config = dict(
    d_mlp=1920,
    norm_place='pre',
    positions='rope',
    qk_norm=False,
    tie_embeddings=True,
    parallel_block=False,
    init_std_down=0.0,
    lr=0.00495,
    weight_decay=0.071,
    schedule='wsd',
    decay_fraction=0.771,
    seq_len=1024,
)
Each number is 500 + 40 x the weight over its row's rms, rounded and kept within 0 to 999. Layers, rows and columns count from 0. Numbers have three digits each. The size before them is the row's rms in percent of the matrix's.

# down: layer 5 MLP down (transposed), 1920x384, rms 0.188, rows 298-366, columns 96-191
# up: layer 5 MLP up, 1920x384, rms 0.179, rows 299-367, columns 96-191
down298 094:515473439556446543424482496466543556437507457520432466543464533577505499555468464439477477507498466583558504517521437584449521483522482508420587520475466516439547572484495486506486506462474453565490551438534540531505548500470486527413537495518513496476453501501444477505479558445474462454
up299 106:535557489571487534522473509569563461517517542496482483543465495553488466459453533540452528486465484552485560533496634462505486499499538449493519551549507586570512445435494506525485532552494521495503580463485512539534528498503482471493488553512501494488492498500526466435473441569487521513
down299 101:491541530547528504464503478466482568545540558478505472486544456503412542568535546462504463506507475470487504545491532398502469516516489509466457550500477517541482518535542462531464564495496546547549520457446533455544548547420484496524416497537528454399461494435449497491489490484502517487
up300 097:476451506535510537494453543471501452493437498539494507526487509466466485502430559429528498485528508489532459529478484429469487494490606446505501507561516528480586542479526560439502489505491464446506532473519490504499528557467537489516483509521480489468443493562503483490490452529446483484
down300 096:503578494539548392479470547476482509466551494490517507490485551549451486515504552545525576498471414449566549494487560531498463599559447513522527474529460514451490523491533459432505471473514489494440461466499425539411491520521526461548565459525479447514444504510512506587499501446539587445
up301 136:520533481576528526472506472520470459505481535456537529572510541450490517609501491526427524572460534537537499493506544444430440497549534523500457525515524556537510492486523546534472413508542469454431481486510479528492498471404463524471422509553501536463515516476570389556513510543558502553
down301 131:530511495504486546472517483491502488504439487468532503484451478471495441489534464485497496540568497533536446533511518514450500474615535509454531530541529459465583542515454482438566421485516558551411491460481482527582486497442505452424481510501567586551603504431523489538455530497556398461
up302 096:533508525497466459499513504509497511433452487463602500517530476522536475464457513480491465414494490478514501494449467519501524447498441427512501500524497486533488553504473542430525490436480523493474559490524548493527523468505506449510614502518531451469447464542495463442528483557571436500
down302 099:584492524473471500517457554521478550513519526506563632559549474496535567510545463561536526552472491432510457513530571489540468560527475541599508536513506472500564490552462541534511536528539480511477475505502516419480550493506485502495501443455475474558510568512455494502517460545455478479
up303 097:482460524562510545482537523539549447459501473473503506587535475526465508464457529515503501489567601483457512457465503461460519547512500537395558504443551471564500528499524466426443452492510474549532525492493485515455518529394420536451471522445584470545481453475517503526536539552562466467
down303 096:534525508406448560538495456423439482593556547477551484531420489511491552544474495489535529484440479472429555554495452524482486397550483506449513419485521490496467471490436460523536494580475508513598489515466500604491515491437486510507486536497495468471475486564505442516506469559444497484
up304 093:496582476470492508558508585511480556558576441484504459490529439499498501484556498428494498490514488474465556479461415569470503507537514486512562509468559466503556502481507523400582498543506559533501532518515505513517473466506503478497505542521539468485454512443488467513438537516582510454
down304 105:495514417480485510407523497555478556448511396501484487473454515499470478471439562518452543511521480445436441539421536496584502519463485514515485477518481513523516540523481487408502545532456473542493524442554484543482493546546555476562478471469472488504555458508438539513527463500504492499
up305 095:452424477453486421501500502495489465503536459483511481514526556469519489470486449548547524552489513484500534502478473494519545467478543570491418475476524566532563483507534488534466528571475487574532515462463426607495555453531461542440488519484562428479540519497469527520498476502557535519
down305 096:555531467523483514492470525520491539406499460526498502497563530530473534442486501474508515484517511486479518497556550529454465530487490536514506512461466507431477566426480541498430478560499502517495522527524479500446506514516530534548474462486491483552393561493437505463482486537463499453
up306 106:484512526563526398543467471493498583453445484528541562551482469542573567490566537517416507540508454491496518472565555442461495507512480531480435522429497537451477496482495416491538426526460487586497498455539523409474512463434525518534519473500392532513437471488466511503477460491460439574
down306 106:387412516473468483479492513560498477542462540500501494503455528532581504442452512542505550520440484465501463514453539487478510544481570508509482542510501508479491489499425506490455454524456458493492510485544470474513503461539510533462530489530481505511462510500457508555498455529503499456
up307 097:495463523462531515463516559498501485478467539549485515515493514480517432484499456450506484539469544484443502589544497558524496419521457463523492518521581555546441469486508586505513511543528509484532513452540531495458543381501509503465508546529578514506522489470450521553452524490430498495
down307 102:490416463507515563498508454607492437543513510580478519558501482449526574515459508445491514542462521514467514486525454535517494493527532496504451453517509578530490538501481498414557514524535434508496544502499527539467422552494488609513539530486425475531464523497502440483450476530555518521
up308 106:594464493491465515528488490452491529555594552480503498483539429514495437363491438437447537556539449338472485542482571471470526580505512511482496440458486483485542512530506491499426453565489529441522473519575492588495469510471424497493566441501455494510511499504479466502521495495508510496
down308 108:641451554491499498498494492495495499463571474527454485454504517553462552469522489515521502459542510477491467493502546542544483512605449496479495588544449452518490482415487475477483548506398536494499502492434466535482525502379497471530490539476530532564487517549539490512471468479477560515
up309 108:484437547531414494424506564495490452501470577493560541584547455493488516444446543465521459499547531535497484489506523539492537538503532556495553507482528434518525506544471499500490533410472503475516428476509515510517533562529514453614490491475457549473489441498486461436506486537545488442
down309 102:445363507497471494422426479543595517469422479470480492514540533468439447493551508504476515518490513514556466542552510586444585528509506502483497475572460499503516554536477452503417454491542482519465513534462568492506505501495523516534475518448542535491473513555467516511529484545508535463
up310 095:506512481473482534532435427419479480517501512441516540525576496476509503487445512494506507501408525523530451481553504504494500504549490452389509582540528499449487461484497482496577513489585482472485421504549511567556433524562575490501486497492476460487458507509516524547422489454495466551
down310 099:569493552550541451452517534538489490580538554527459542447498554495481477508486552486484440483537561449507491435559505509511509542522505514543486548489483556519487549531495512425487455616570500423496476476512542523573489530503555574499559476466494506500494567462464488496483448470497448492
up311 101:587434443550526434543479511506558505479468534434574486517534449501525447475487522474479502443487515500498517481503538610509509488549507424473548499487483428568542463484489538551489499532508542515487516436464461535450482441504505457530503484515545496517497507498504538480466520481576477576
down311 103:520404493467552472502504497463537515519479560505493520500511559485538470487515470437446508510541405512510463480510520529539605503461476523547472514483554489497522502471548465450483499502488512469536505533475520476619481403485505471588485539460497498524474492471514477449457547561563464546
up312 099:515449556458398558519521569563482564502528526489519467497464556498485590494475465458514493442564551514495409557537476581441518551433504476536439472510512532433531515501495504427418523487526481493497508493468488497466507504522516491491601553509473397503485481501462495441515480546471446455
down312 096:477451521491508518438447491442515529447509576531471522495494556467510581461511482466537524408522523535537492526521513490448497567546448574509508523516497487525499491527531506470519580486465449493479495492533496433471450479506494458508525492477579507460516466486459492491491413564504495525
up313 098:507546495595587515465496482475504388460467473494564426568450535538519522485432617540521479457507529510501444487483508475476500465464493497501537562528465484511468522542461538456480519486523560476498425546472463576453532488414549556586491499538476471529495455595541495501514514478538567506
down313 093:542523475483485558535501502511503502438525525567459477551457443508521550504554530531553609504506457578553478475457495498494506467514531503540583505446456584501481502523510501550432523516554526469492447510536517560557469504531564436542487542550552465486497494460510509447525402485457479557
up314 095:414430466431413471495522491501550464492483565518488478551481463465516471518455490429482510487444560517509444543510465558523470468517433566522511513484431508535518551530515531480483526498503513504510468443537442458527441467533563518551540573482494485511463487468447451517485541472586489537
down314 091:422529520522525519548515437436462495515518461533469462441530507533444523489585497510544481512443518537433584444526523526497517541546474403475503526487574515540521467419510516462439503537474449463557533528420543516428545522496460444478478496489477448478471521484559471474529490512448470525
up315 110:449573494559507448592511498506489468460504468497443526467440531547518498416520599479482513558547507444565547537525521430529552419526565490577522529502492515484490560484545508529531498531484485571472527527481474490566491456540563508507540459535548454452554542583437508485483524552530494496
down315 100:560538454537586524520520437524499440497399498522515557553551463452606545464543501536436483538463591524527526501461521496494459564526592514467481538491486453523476498520476540505555501475428460448486458514480545528459440477485585505516447497535552504569473514495556503526491507437536515470
up316 103:550504480505479512517473473487520461515483404527529554536537464477419490492496541574453445573439565508488416451508520476487494453461457519523530487578514538469502527549542492486505497483529438474525500472447419498544527533437509507520553520506570548533476511556467551485518515547476577464
down316 107:567485533542521503523487487513586490459529503521493485524465499454511551534510364501470490533451545471518383522492497553506564440438486489565508505584440498552575485448512480484511543483534536495534555504451485555434487486455531505443465552423573484513467514492500483484501488541478460421
up317 094:549545424478513455474501490504553465551475444446486466470543513508535481475493566475499523512594573547557491529497484539442513530490461463537558494526445517502444483560420517522521415512548514494498452442487476460520502488453504481497498474555522443519496512483575482546463542485525484623
down317 093:498436480523496512478439422478450564456523506619523545565434427554480449458449491500529478540532475433549522411454548442624517481510528445494481440529442483561501484462542442512465545431472493459485437467530466470500562549565483474516497505474463532442495421557538454548569451472472438473
up318 108:577515519528500476532539540484552465466455480463591483444460412488497476457523487491586488503539541470430538533474491478537448474486574441511551493531532452429532475444512524487462450464516505505484518517518466571483503477502434547568528496498468548473463562455530515510519478541575474437
down318 105:525519408508441418505531569499456522572475548493522544432462542520476478501487492494483519520453472530451583518502442490513567496429549512535440471484497443460445416436541521456461506488573516577535503530471599534506513523513514522459531500584448577524499460489464466544421475433518461455
up319 095:522467526542624485481561570511490493421490551470561546512419485495442514470463539553496555484576500501494504459485466509488511534460475495507526466464429475558460433507443469456496544508464505525501534464470496515532518468495567497497461517575471495454481587429602455572513464549517483428
down319 096:479470501485458542569480475468514490556532511491547504445530533548489503563506489498525522555508503461450512547477533533510515467477569478556520521442528579443501479484509563504510510537516591472562565522509524471507512465542522440540548431509540544567453510504403537512514511449501488507
up320 102:523532504595468586447515573467484492544423486447496544521513457554481438534501528483562498470545513508476449448420498494479449546519425516491505529577422506497539458553510483496447492574517487531471426531548460465498550576510527504522482472483465478483437489481537510527491466513474455459
down320 094:459458491492492511522481460514521487521580498551538478522471496512603547410593515496500541548528458492471468553560480504463559488540491472511516502537435483549478508531505487559494459519475505492481496508447505519621505557596545446587473493542478468562556538499475493442404456468461526482
up321 097:525492537463482448493493502420453480525486457572511555471482526540487491420564564496495496503469434499431563412482493479433461566428557510456447521373602503450590558457545508561485465496497540413422501433514460532461555534481549559452512462511560513477519560478467474500578478467516518464
down321 102:499501485504499530609428469542531435492495413495506544517528510477495405524511462459566523453430559498446507539476484445552546504522529530490443550522554395534504474521474539467482532532528459413507548474460543493436552449460459425516564461578511457506566505563516437439538490502433462624
up322 100:494441500481514534417480513523466564476481484485517471467500486516428531460510490514458449470577518425520461523515578579508502408499533451545537516465454489504488499467547545473490456549492459459504468442542514484555428534485540466493453582490507471436503504482546492513445511498498407569
down322 087:471537473534545509503477507491494468545493461472516492423546537408533482520464426516541588493408552513445541424527488512486435538502462529473450428505479508503399511578449483542516486497527529494511480548481435495470482456503435463533478496477512541480470525485468496459543516518483589463
up323 096:523496445435488493487471543532521532449462506541493510517478488490449493413488489472476478585491505638621441469529451467508451550492532497550562466460513467461502470513499471477514487494526460561493396523599479500510484542551484491461529499519467523539559488541455431502478487495498534544
down323 098:464508542521497474537513528528526470493488455512527487440523474485484500509478525536518475515587522555442572503526572518506496377504502496533546429417519511419495554405443494443514558492552522479531509475499521519508545435568562531491459500458482526554450449600472542482507583400509519497
up324 091:526523496483540571489489481465417429477470525457450453497530483497457513495514518579554492527558480435502517437542437550486478543477539454555459530504569488498575566567518484526519514459450449499473505469546433507528517491551484524510511510408473463560490553453494480502518492494567543442
down324 105:378479526482521501488515489514490475489604521536506445511522506488520517476443494527522485535490534503511509507486491531503518578523488468528510477467549440573525549511469594491428508392502529450510452433481480526465558525513508534508437458448482433510427472478534539537479510571519565450
up325 092:454516475498538519500485473470497508477490517526497500559455511491458539505518563509483559602495508535515498510563477417533523473500429493571507537450545547508513471448510423431500445495496466589418578514468521441511447520518550549571508527479499563553456484568499533531517498497507513563
down325 105:508488541549532458454485462525549507500508493517445511456510477535499524469579446509447496564520488549457510520545512477479459462476460436520471460473549441527433502487518440445478535496459481512503450520507524549554544470430473539550514472510533506471517494512453469505494555550444434458
up326 107:509494507471467551456529473464452471466544439502484428499506427490506485460548518534480559504513515506456598552492383494499514546463529440553561452535452498524475433514504589516528566556463558488472482398503494437494448506563456483493455493488559527449489469539530481441502505515469405484
down326 113:453494511461406526505548564475543501449525553491537532511544509467506543532458526482432566531508479496509531564498502484416505558525457553518475488530537464518436451532519487513506594500435572524496499515427522524421438524547456485481475534444557549475616419429454553565523525542528543480
up327 107:510512533457468538473519537521497474482498512482552559473555436503431481465494470628560534500488452479486480471421467480436462497525444518502504511534531525493554545522499563509526473486445499471563490428521531368465498457548453500468587485411525473490488454501513565493582418497498470497
down327 099:458533442508487440467495577523539484549504450469448529515496492533456490487543506537468451478508577548453524529491507512507455493482499484485511523529443491465485438495508453542522426496436511506480515506419519475495484475539499415477497515513568511538539543479573477454521448492484502488
up328 100:549495484539526483562510424525539543563494515468461505434509508475519486510560519529446483509534431484451484453521501552479527479539466494575504427466563489510518559531527482510503477504530521533503463452481508456529541483607554510518552459576409506525519489489532481552526598567503442549
down328 106:542486477540454474566482473492460501456577511468468530496498565427515468526513542557534529516552420500469584616562424607466530511529478534535524555513462484567516517511512479526531492489488534508551461457460481501511499469501454511499605493574485501518508458503554464546516492486510445511
up329 106:516480506494508481487588437452495509518483496483551502522541511497544498471503495544515523515505526483519466439462493561453558506570392560490531549490512493495431492505493536519547487503502496473475505534476498415498582451543439486521531528521497454452468558433474504454534463542429396521
down329 102:563563445499489394484598512503518516450522541495619510493587483469532473453497490470519502505485482504489456458470450478529518503506472477537552544492511493477494511463519545449558479491469514533477468539569536475494519485514512466500525495512475487500506538505529597519541480469479569462
up330 103:478468519452530511470557479567512485500532539450486422509550446511523441492562545492507505549500504505489406474525502539438572489482480453531600406603551502524442578523535420506506454474451497504507432460544501430457465517482403470465525448566477513492503570562549504585514526563546548555
down330 097:475518460487531547494535482507493510455419532477442445529498457591554528418534596505459465471572588541525543443493456525434550515609539487467432563484578452490450516471517518448478524512437465411439521485522513465496497625562499472517435464475462518467481519481518529507507502423447555491
up331 100:534508583423459473509519486456400501503513545496461498468468475485555486482551550518508512470465441524547512456555551457502505562467453499524477457461519491553526544513481476533489458497516463475533488516449561551512466463434510469468515575521491537426459516507432523404424473519524483494
down331 094:477415463489458531508515511498481489444451462479491466561548478446475510546534472509513547494511453388531560436455480581485524547555538452489575370527491476424539506474429485528546519530570447510493468506487422506534493493521525466529492479546445492505460568547528486531463530552506541418
up332 097:475512508508481555534436444524463555506525496533526510502507530483451418514567477472497491462490495527534548483487487537523570486512529524520463524614545550478530505548533488504482431461515528509513495510504412460529438480466489473495497483498518459518441446519547531525550491476491502490
down332 089:501566485493528491428478542466519387493554475437460499452444508568472537446490540537485447564476422516483496456466526497448452517472481426506515494534481509517560547482460574545492515565524460533484512422525527552444544478553492509513516517469449557505426545421518415460450516580512526458
up333 114:495368521530470486530476478479500460520501493440578513465445525455487503464514565509500494450529515529494488438504486473524572469482534522492510507454433518459467515429485568483488562573462483528514554478559513443501578456551421530417505491513501501546450535430562507536501456504451566488
down333 084:539407491517494505562513544508491535516501433502426471536535547464447544516492534507509533523506521453473491505486435500561581501451501544571557526462561609520474561507508525486517540488545427525559569511534582443536586551486442498538469500512546529509469525523503434487517513488496515511
up334 117:482558542515437478535497514491500499454431540446455514485530472500414538498521532528500421518519527533467546548494541468446490490449478429498491494583497500521514514478525502521465471534504451526475476423465488482510487440386530456514516519485453463562447572430477447487560565498460500471
down334 110:417553506530471569437504466499458510498494539472401535425481583499405549520457519478483451520528520521493496517549518466563519537478474440507494427572484513505544451522574481512451545605497408551538473497490501540527503462432558500534482465420548436463524492487496492525515444524494418515
up335 093:541550487566569442484499504446569462493440515526443545479443505529464431415416473464418488493484436508558562546456470487608536453505525469523375524536523538464462466503500461495560557541490444448529445515473525504433468503478452504463489514508501473490500529500481524505527481500518452457
down335 096:473484547492416516493473521487542487467482435482535518535460463460505469427509508572577480534373550499511521485478502509534451548460532553557559482521475468477576521493485496461566479547517552504421483488499469473462463453471502476529494540442505504383559471495519534433464499500495455495
up336 104:606494548535457503556468512497589449469506467496395465519516542512539503477475551505513504532518582495441530464549474527486439486515514386485527534421509519481460529525425492515418454441476537546458537459537476508483512516515520431542475541513482445505470484510446492514496555485552441518
down336 099:564468584518491538471465477499591460479529482481515549518507576562572472613474503507469472555482491553496528470458516441479533512519543518484509552513560528487447577511511515520482433506497502490486490565504467451623571463531488503505492488545588431495475495451415568538412502420536518524
up337 106:560538498537449489440526524534510501518489424502514495518544543509589430448474522490506509490475505522476494467488519551548456525573431546481540497452560519586487510531500513550554527483459460476532491448509523539450500510467495533477543539553452557562415451558518471545454509434507500547
down337 101:472481429509532484583509452534483499488518505461503490533578477527479558484474486488494500523484504562452486537441528506509572561540448501484527562516484465455447616556568502529532540559520515509490566454522572513499503461507515452501475480439513498532489480494495504546492560519523525567
up338 104:535538544567511544476501539501551558544534515455489520588507500472514469567478563491472474487541469596473454520489490518535436485507500472510501487485469599541495475442561493472485539541488473486513496512473484505425517507471426452495484512491501447505500465494483548420561532532428519488
down338 106:468546494544555440514527569460490526512504458545533501510524431479401511530509546531528444517483523538559566459513523545522513499423505486407490472502440518504486536531534466426544468562499536479418516478533464500551531483452439505498410488567476525514539521515486457445540500522434437517
up339 112:465481535490453521532501440520497522543442455484556570510376478481509441432474495385493504512511466480465513539471542456438442488493503426470491564476511434516488525528550441479479469433475566406581518482543525489502470535506471475537561551486498528474519533496459479458480526464525490470
down339 101:475488456509432549540505523533502488511509493554504497563480556457489459472547536522558542432534541566498508469434495448521550477504474455452415495453516486539508495581511520532562440440484498468591491571538528564520546510536402510485505518475484493460474492510482549540545477462503519499
up340 095:557493459516488468486536580584541540596487460473486514558535547424502476493446502518468507478473535516556452501537529563522527497530438530499492559447498541480414510513531463478460469494411416505537540511574467522526443476497512572460506504485518510531510497479482508482560451536468555455
down340 095:532519598441470574475494524517526552525458534465537555483509516467414523424479554508483505512525488471485538537501523514571474494503495477497525458557513522484596468503428481518579493533541555529460533473569473523527519507539497441585489425475449481472540546541467560479467484571518546482
up341 097:515494470462567538465456580489573552478429427479513499520514464482500494482512489532527554548449527564568513626577491492628462542570491456546440469503499488515477525483504501506576531501439563554514444488420463469436515512450498508528547486504491512548453469493519556504519459500512448472
down341 097:469498411528560506495480507501455442435472571583595471506481466529512467518474417491486467512417549528525480532562476522518580509500515511504594508488517521551499458508472523523566512481495539494541518451551554451532539507474506570470489477528534456514487434534482523429472500572543479465
up342 110:566510495513432498506506505425527542559517451477486514525425491506565477483510507456610540564491506558467473467563485599506491488527485468531485501484535505485507442517521448579540478550520466490441469533531492568512495534544494508542489534494511449511445506456505504468453460482503438534
down342 102:568465593513487479430555537487469519494467431483482534551520488518556495476509528456507518463489497425529527508487478567459447491522480448523502507468510413518481496468501467518557585504542478495490514568562498523524512572578522409532453404516450479519479537459364476490499522571538516434
up343 102:521522443410402463452485455541569474546493457565454505447468496527563514441526493448487529460532508489524497464502510449471495514515545495523564554435571502520464529475476536517502441470549447466526463432544466459529438475485463519438493495437570443530510483476457535498469486542503501511
down343 105:487468460509452494484539492471543484592573540504509539495558557507572505464520484464518496470485501489484545479459568508491460445507563500495525534460470428537479493561465532522461414552491533465535539480495531492475461540528474433482500525544518564492470516464477482492390496495483515536
up344 126:517481524530466505521556639527527559586505517508530500471473467505549447492493514501529445470453506484486499482505489513493401567461503527560529465518492548494496453599475460519511492485510507543449555394510508485502440487535514483454513542534519492542500506441493510456469590536424557493
down344 096:495540535526536473444500530485483461529449432575450522509502532536537504441415554532443418550486522475408535546498548444525526448503523534451574442513509520517472468542486508445410479450485499537479486488477548494501526511467529514500471488530488498544499461499489486467458519509465393523
up345 100:514517507456522524479508490497475474507512468512491491486504499534484427488484552500539549528483511494511423536530537510463473565576427513445552481385498514489510387461550550472457538517511566480429561495526506456430468535503533502513538534559576488492457464581545526489533489487418489596
down345 099:526531571463519478439476528468431461520557475467502535454522444529509507492524578507508477483468547517603490545460513462505501481562553522514463493474456549464440501464539547490489511479475489434527518509501543464584484488470499476526480473577553461493539614472560495469541468509548511525
up346 106:539498520503573470484516525468495488483565435467556503447542586505504474510481524493554538429531428473486491563568515461553539459446397552459496494550491473478546465521481496479489443525450509513508457526553487504525465485525462570490570532562585516485565498453495470520450504577474544459
down346 099:513494522473497581520539502462474560488532487476515431492512527541529384521483554501570481405521481470505451543536552495491488430513500513470437512505463452520522417505539507538485512455511561487512456511556555484548564438611507526483528541517495480513508499588439514523509578546488451528
up347 091:518395476490475535492490539492470500546547468490496478472536489483496450486511506473476419419464465439428542519580498493547511522509528551527488474496514484533497567482495511430555501500472464507462504485517508530474542479447492482533445506510528544560528488531513502586514494495478435502
down347 095:580506582522527415532500499511518534495545472536508491490496492492522484508499442537552514486500543494531429464447502476548504543431497480472563462472521486505456510459531459476488522534530449510515467502515542473525530514472455574505486518450453426521511487492463579483560492454477533512
up348 099:445519578516510494489443536516475516507521559510445488477476478514503494440437548506556548521492422528510522552561487539466483471528500486471535555521529521533442544500555517430539536506498544553535464451541523518501543516467508489505494536446477476479472532478552562539518525530496495522
down348 101:435477436476522602435478519508497536521461511540527487455456565421528492450470484408535531480498497574510535561544520502580491465496480484562485482400480511497500463545507559545447493532588548459513527514537559531565522492449460460556461507497577497461577520451484492543514518526536527431
up349 100:551558541558420530492484586451518519549500500454460517580464507479542524506518524512441424504509509489476500569528543508511493468544537488409504508541442594525507498524465515537436518484513514460563462415477476465512455586459531550453576516436555522513518449398469519469445477423498500500
down349 096:509571465501520420467554488489473554475537548509486449529539501479568525547470484482508520535519466529490431456539465524476461503510473432497551469549500514443549507520473422476430462605458505430498477523496549476436489399493514505494471487505481508523486481514518447439415530537506514558
up350 095:507500529464468574496482477475494506455481477492469504502524498489446554532539518451492575542484487573433419486518504512494479527550564532484534524496505456519543449545550467513514511472512577436541473512437495487522476441503554497544504455535478526502512462455498567511493534461535464484
down350 103:551482530499511557546423540523530505531536494542464487476416481412489482411459568563508430562488505460490501561479507527488498451465483486488472507525508460458524505507518523505465481495535584513486538528495496421517507545456488536533512507527495455524522548519468419502492645477558512480
up351 093:509447530500411459512435460521519480504465499460503507530512486512491464499500483565512450460575502613468479466472476520558480488532511529460587408535484513457517475545512520552519502480513447565463559467541485515623489442435519521494472486544495478456464477455426532462498482481509552493
down351 104:469527509458561464560463435496446482522468511572540493530517495513418519516454533507505523433502426429499564490449523492577463515445507456472511455508529471555472454448547550494522504486478572535484479474502459551491423438513459452455531461477480493456507505454457460462567461502444566564
up352 103:460550520531395528516439442493544438487509483571496465517535519562483526489495488504412517480497487499529480472457520520471561526459539484502527488497449477488448517571448482460452519527558521422465482441454520492554488551477506525506438478493537384456556491457563582516556498555582528488
down352 097:461526481426452440477477466444512461559554436468447498522508471486548550504521544467503491552517481527486447570572479508557515478513542501495641513510519488480427467458511537530551531447497569496515498536554517546556515465515556528421512475557506617447472515529506480524496551532517527519
up353 104:494476488485444499444513460486522529508455559534531460463453474513537560477511492492549530482514453513502535511435459509577508549481492428467423467511509516541565379519479470526510498489482529504467462497459528531493507440434505535513528524463502519501486472501430453495471498516519472439
down353 100:435436514479453480470468500515532476436482527507475487479448507474532421479530502476514435527570521483516468478474526569490411495562471517505533557551524517526557460517505447508542472580573513510493465533585472543531539476442619471519549517496505485560525526554546499458486490442467472462
up354 098:516407548497537514519523565483472483591491495470532547471536518444489482482468449476487530461495537420480461506477494506571563483498490510505568454460547454589558536537483483579510508497480422450489515490564485537504426433544546488505513452473468454445545534513477526475592471511577484485
down354 090:505469494511573488555469569499535535570482578472497501512483504530531462465579507427524538463493505550520460528560533533524506601523462557488545496561545490541504495548526484450519504478503436515583541587473476557537478472486528536509496472482441512501492543512595447479530523497479497528
up355 096:500516467464510538433446586460522483489479480497480522511503559517512481483556618485527495540471523546421522509492433531507544499443528436499486485487502477488451463530439531508463469515521497529452506484405517562518580453511446442466514488541475531461439434518552508518455539497504457472
down355 094:447543528469476516491463469485535479522459522565508545452427566503433488536437474451504528471497503509524513460481489557503613521462502512451431535429473546517496529457461468444445480493544519532454443507433554469500454512495490572482491485431448467486492483496478484486451503442533461469
up356 094:493489463517526547567549489544482544494533493520455535478534466435531528559482527499533632442482488553559491471502468504472504504548493459546515518436458480521566512536415531580440446478491504482498567487552460538479506491473440530480461536443468513490495493574525491506512517471446463491
down356 094:580527499597464510470483545521514513450458503533465494581543503496469516490435495490470483526581502475504491533513516440520535488539443515454548426542510468520518515513546496493533489486565525480418467467464523479489501526502460487523569558487491526447535504498489541497562535515528522536
up357 101:413467501531501470516545479514438486493502490494504485489495542532539564456558412494445502513403533527509509452541468493520511503495509536453501446532567464612473454493496453407560491596472555504574536483515498417500502457536458506484452519510462481499474467583496486461485467442503462541
down357 121:492518463549535522506537501498470449518537485448453518536523517505441546431563489530498542519448512510490447448491463525499505446539518455443402461529532519512533496504488524519492549526514535454485465480457517439525502450583510543519460546571486539507545535497462526538499443466477467499
up358 096:567494564482541504578561516434476529406403436527519579538427501544612463515519540519472374510529478454487554450406480516448450509439490557477554451495499492486512526494539489562475585633429492498583469464494492430565491503498531470441542525440520444463470557463515509434481510524434478451
down358 094:519464475513519492543510392440464493518520496478420484440554474484514516514527516527491558456482479473555417561511534539530502464530448478513504554503484491484571479472451500579477426499574490495560447528508496521492491480486512482520548606549486463523542509511431513552461420456579484506
up359 101:526464573497490495522535483498447422484513494489521463549498460453529440482476469503519500489529431496583540503551479475589452530542470568489516521480504546483463520537474452496534591435536570503485525480488476505542547564524473511500481432498529505558511517470528525471524474437507493450
down359 099:473494507536514490423500477534548443492521453467377506500420513454528563438503470439460488494543516455451541563480486491452584485466521485475463491514590497531472568452497521478513501456391550494522485446519511540455470473600487496439534520564582474560521454544560489518463458522422515517
up360 101:455498478523524531516489433385511504513527514563449530501484555512507496460521454455460515455509559486504470512450593508561548487492464538516365508427505449475450529499503549491494510477501506513494489455489537481543461517474493526489554567535451555470503521460440562474441458452394508457
down360 107:482506501442509582571502519477443489562514484583451512479482563536494514498413509462415441491541480495534520479484536470473454459536478386496447461483527502474503447499580538509535535515468469525462468528530504484432533563523492531490464544532460567485507542549572455494455507535480482499
up361 114:516449543523478399517528558483506433517521465443502503525507508442467497474533480567497517477536493412502445450477540484515482494515598480552550524517489512486503591518415591572528483538496501477333464468535511460541490510402579510444546473468490451482493546530506493510560443568526503440
down361 112:539487539479433388536470560546450429503544516523461545543506573483507578523509491611397525515500466437481464434506556477559494520502505511506487533554516489403469562534482516453576506526486445452448580497546608474531501542404543481544516443544503515466547444499491479526562497536520496449
up362 117:494432457498439499441462502472440553539525524454532481466476526424506471506515459442484488506474528506499501512452536501459476539490523489455486490431566519461478543471545541451540483537468502472447447472531460566494478499558540439529547487572506503538461467485522538518540502530479528518
down362 098:529545484510537495558509577469490495506586498492523537491478501440565498550493460399543516423525499485522557398404477521450467563475540501482466500600519516458528521477516495535535491487546522504491464506553544499535522447548542581506566462479484485507475486536535501405545462510580560555
up363 096:561584458504529446455503465461472474559593475508483545456512488519427514530509520501488439505490439494512528465564513534499500509514416521557415546560526498500483585448462494546497551462472431514431510498449515490469463522514497467509445491473490503466473519524479551465522466503514543461
down363 105:535538569460514503519483452535525407514501508507556498442472441473571423503467522465484535521533498501509516518544499460492487466471493523518552533511528524480487467500445596466474502541479506513435454537401455445578456512515486535524495506573574527490440532514546527509470528587464495501
up364 096:552472573505530483518531522464559483472541533549491498429522537493506482430505456494566485361562505425519516523505521515545543474521446546503502522470520478527483517533552537529502516548456496538522465402523492509434518451395517498449395546488520491509475437498553510541513390482494522551
down364 100:515471500517510496506525534548496496513420415491429479473500476490534507578491492447535515599491581527580542555606526507478550530487511520558456397437451437484559502504418465499526505549454531551510440535456518523462535471531542493494527509459503490485473427503468458448525606510492400436
up365 091:519497462415492518554528586568521508530509511458540545493505535481472533556516511504504430498509458489533499507536503539470475570521485579485439511449516543551507471529549517516476480478490558466510486510428548502552557514489427503531495490467496467443512535490474455523514533525443527441
down365 092:528516438441518593491461455420380439498511556512462467435523538502516487481466494490612571516469502478521532505406480551498504428503521470453594524487464458554525482479558497478433531552513460456514520498531441482483517409515556524548496508498452515512499539504545485501563467479479416532
up366 103:459502493572453524499510473491471510553478542581489497452473519568483477501533536527537446537572481454486572526510505572434491594532423471511565498523515437496521547427516517542504543480530419518545524529577441472554581503503468462514502534490546448491476519565556530477510512542521474449
down366 106:520471504481470535527480527509490495501541509517525498420425498475431506547516513508513441545521402511490517558549473545452555580528478464423519536438426507458539446447567463545526531558517522498431502478499530585485539493517442465492463464504512511435536527483476469507487467440456463515
up367 097:456452581504476404446564450539483461535474502489548480536416463491404518526504526513534546465498535497503464509528516485479453478470442535448509600575505497458545469488448497497554486472502501527542543485524496480492498475484346498491500509525414483469485455509519547415523508432442488544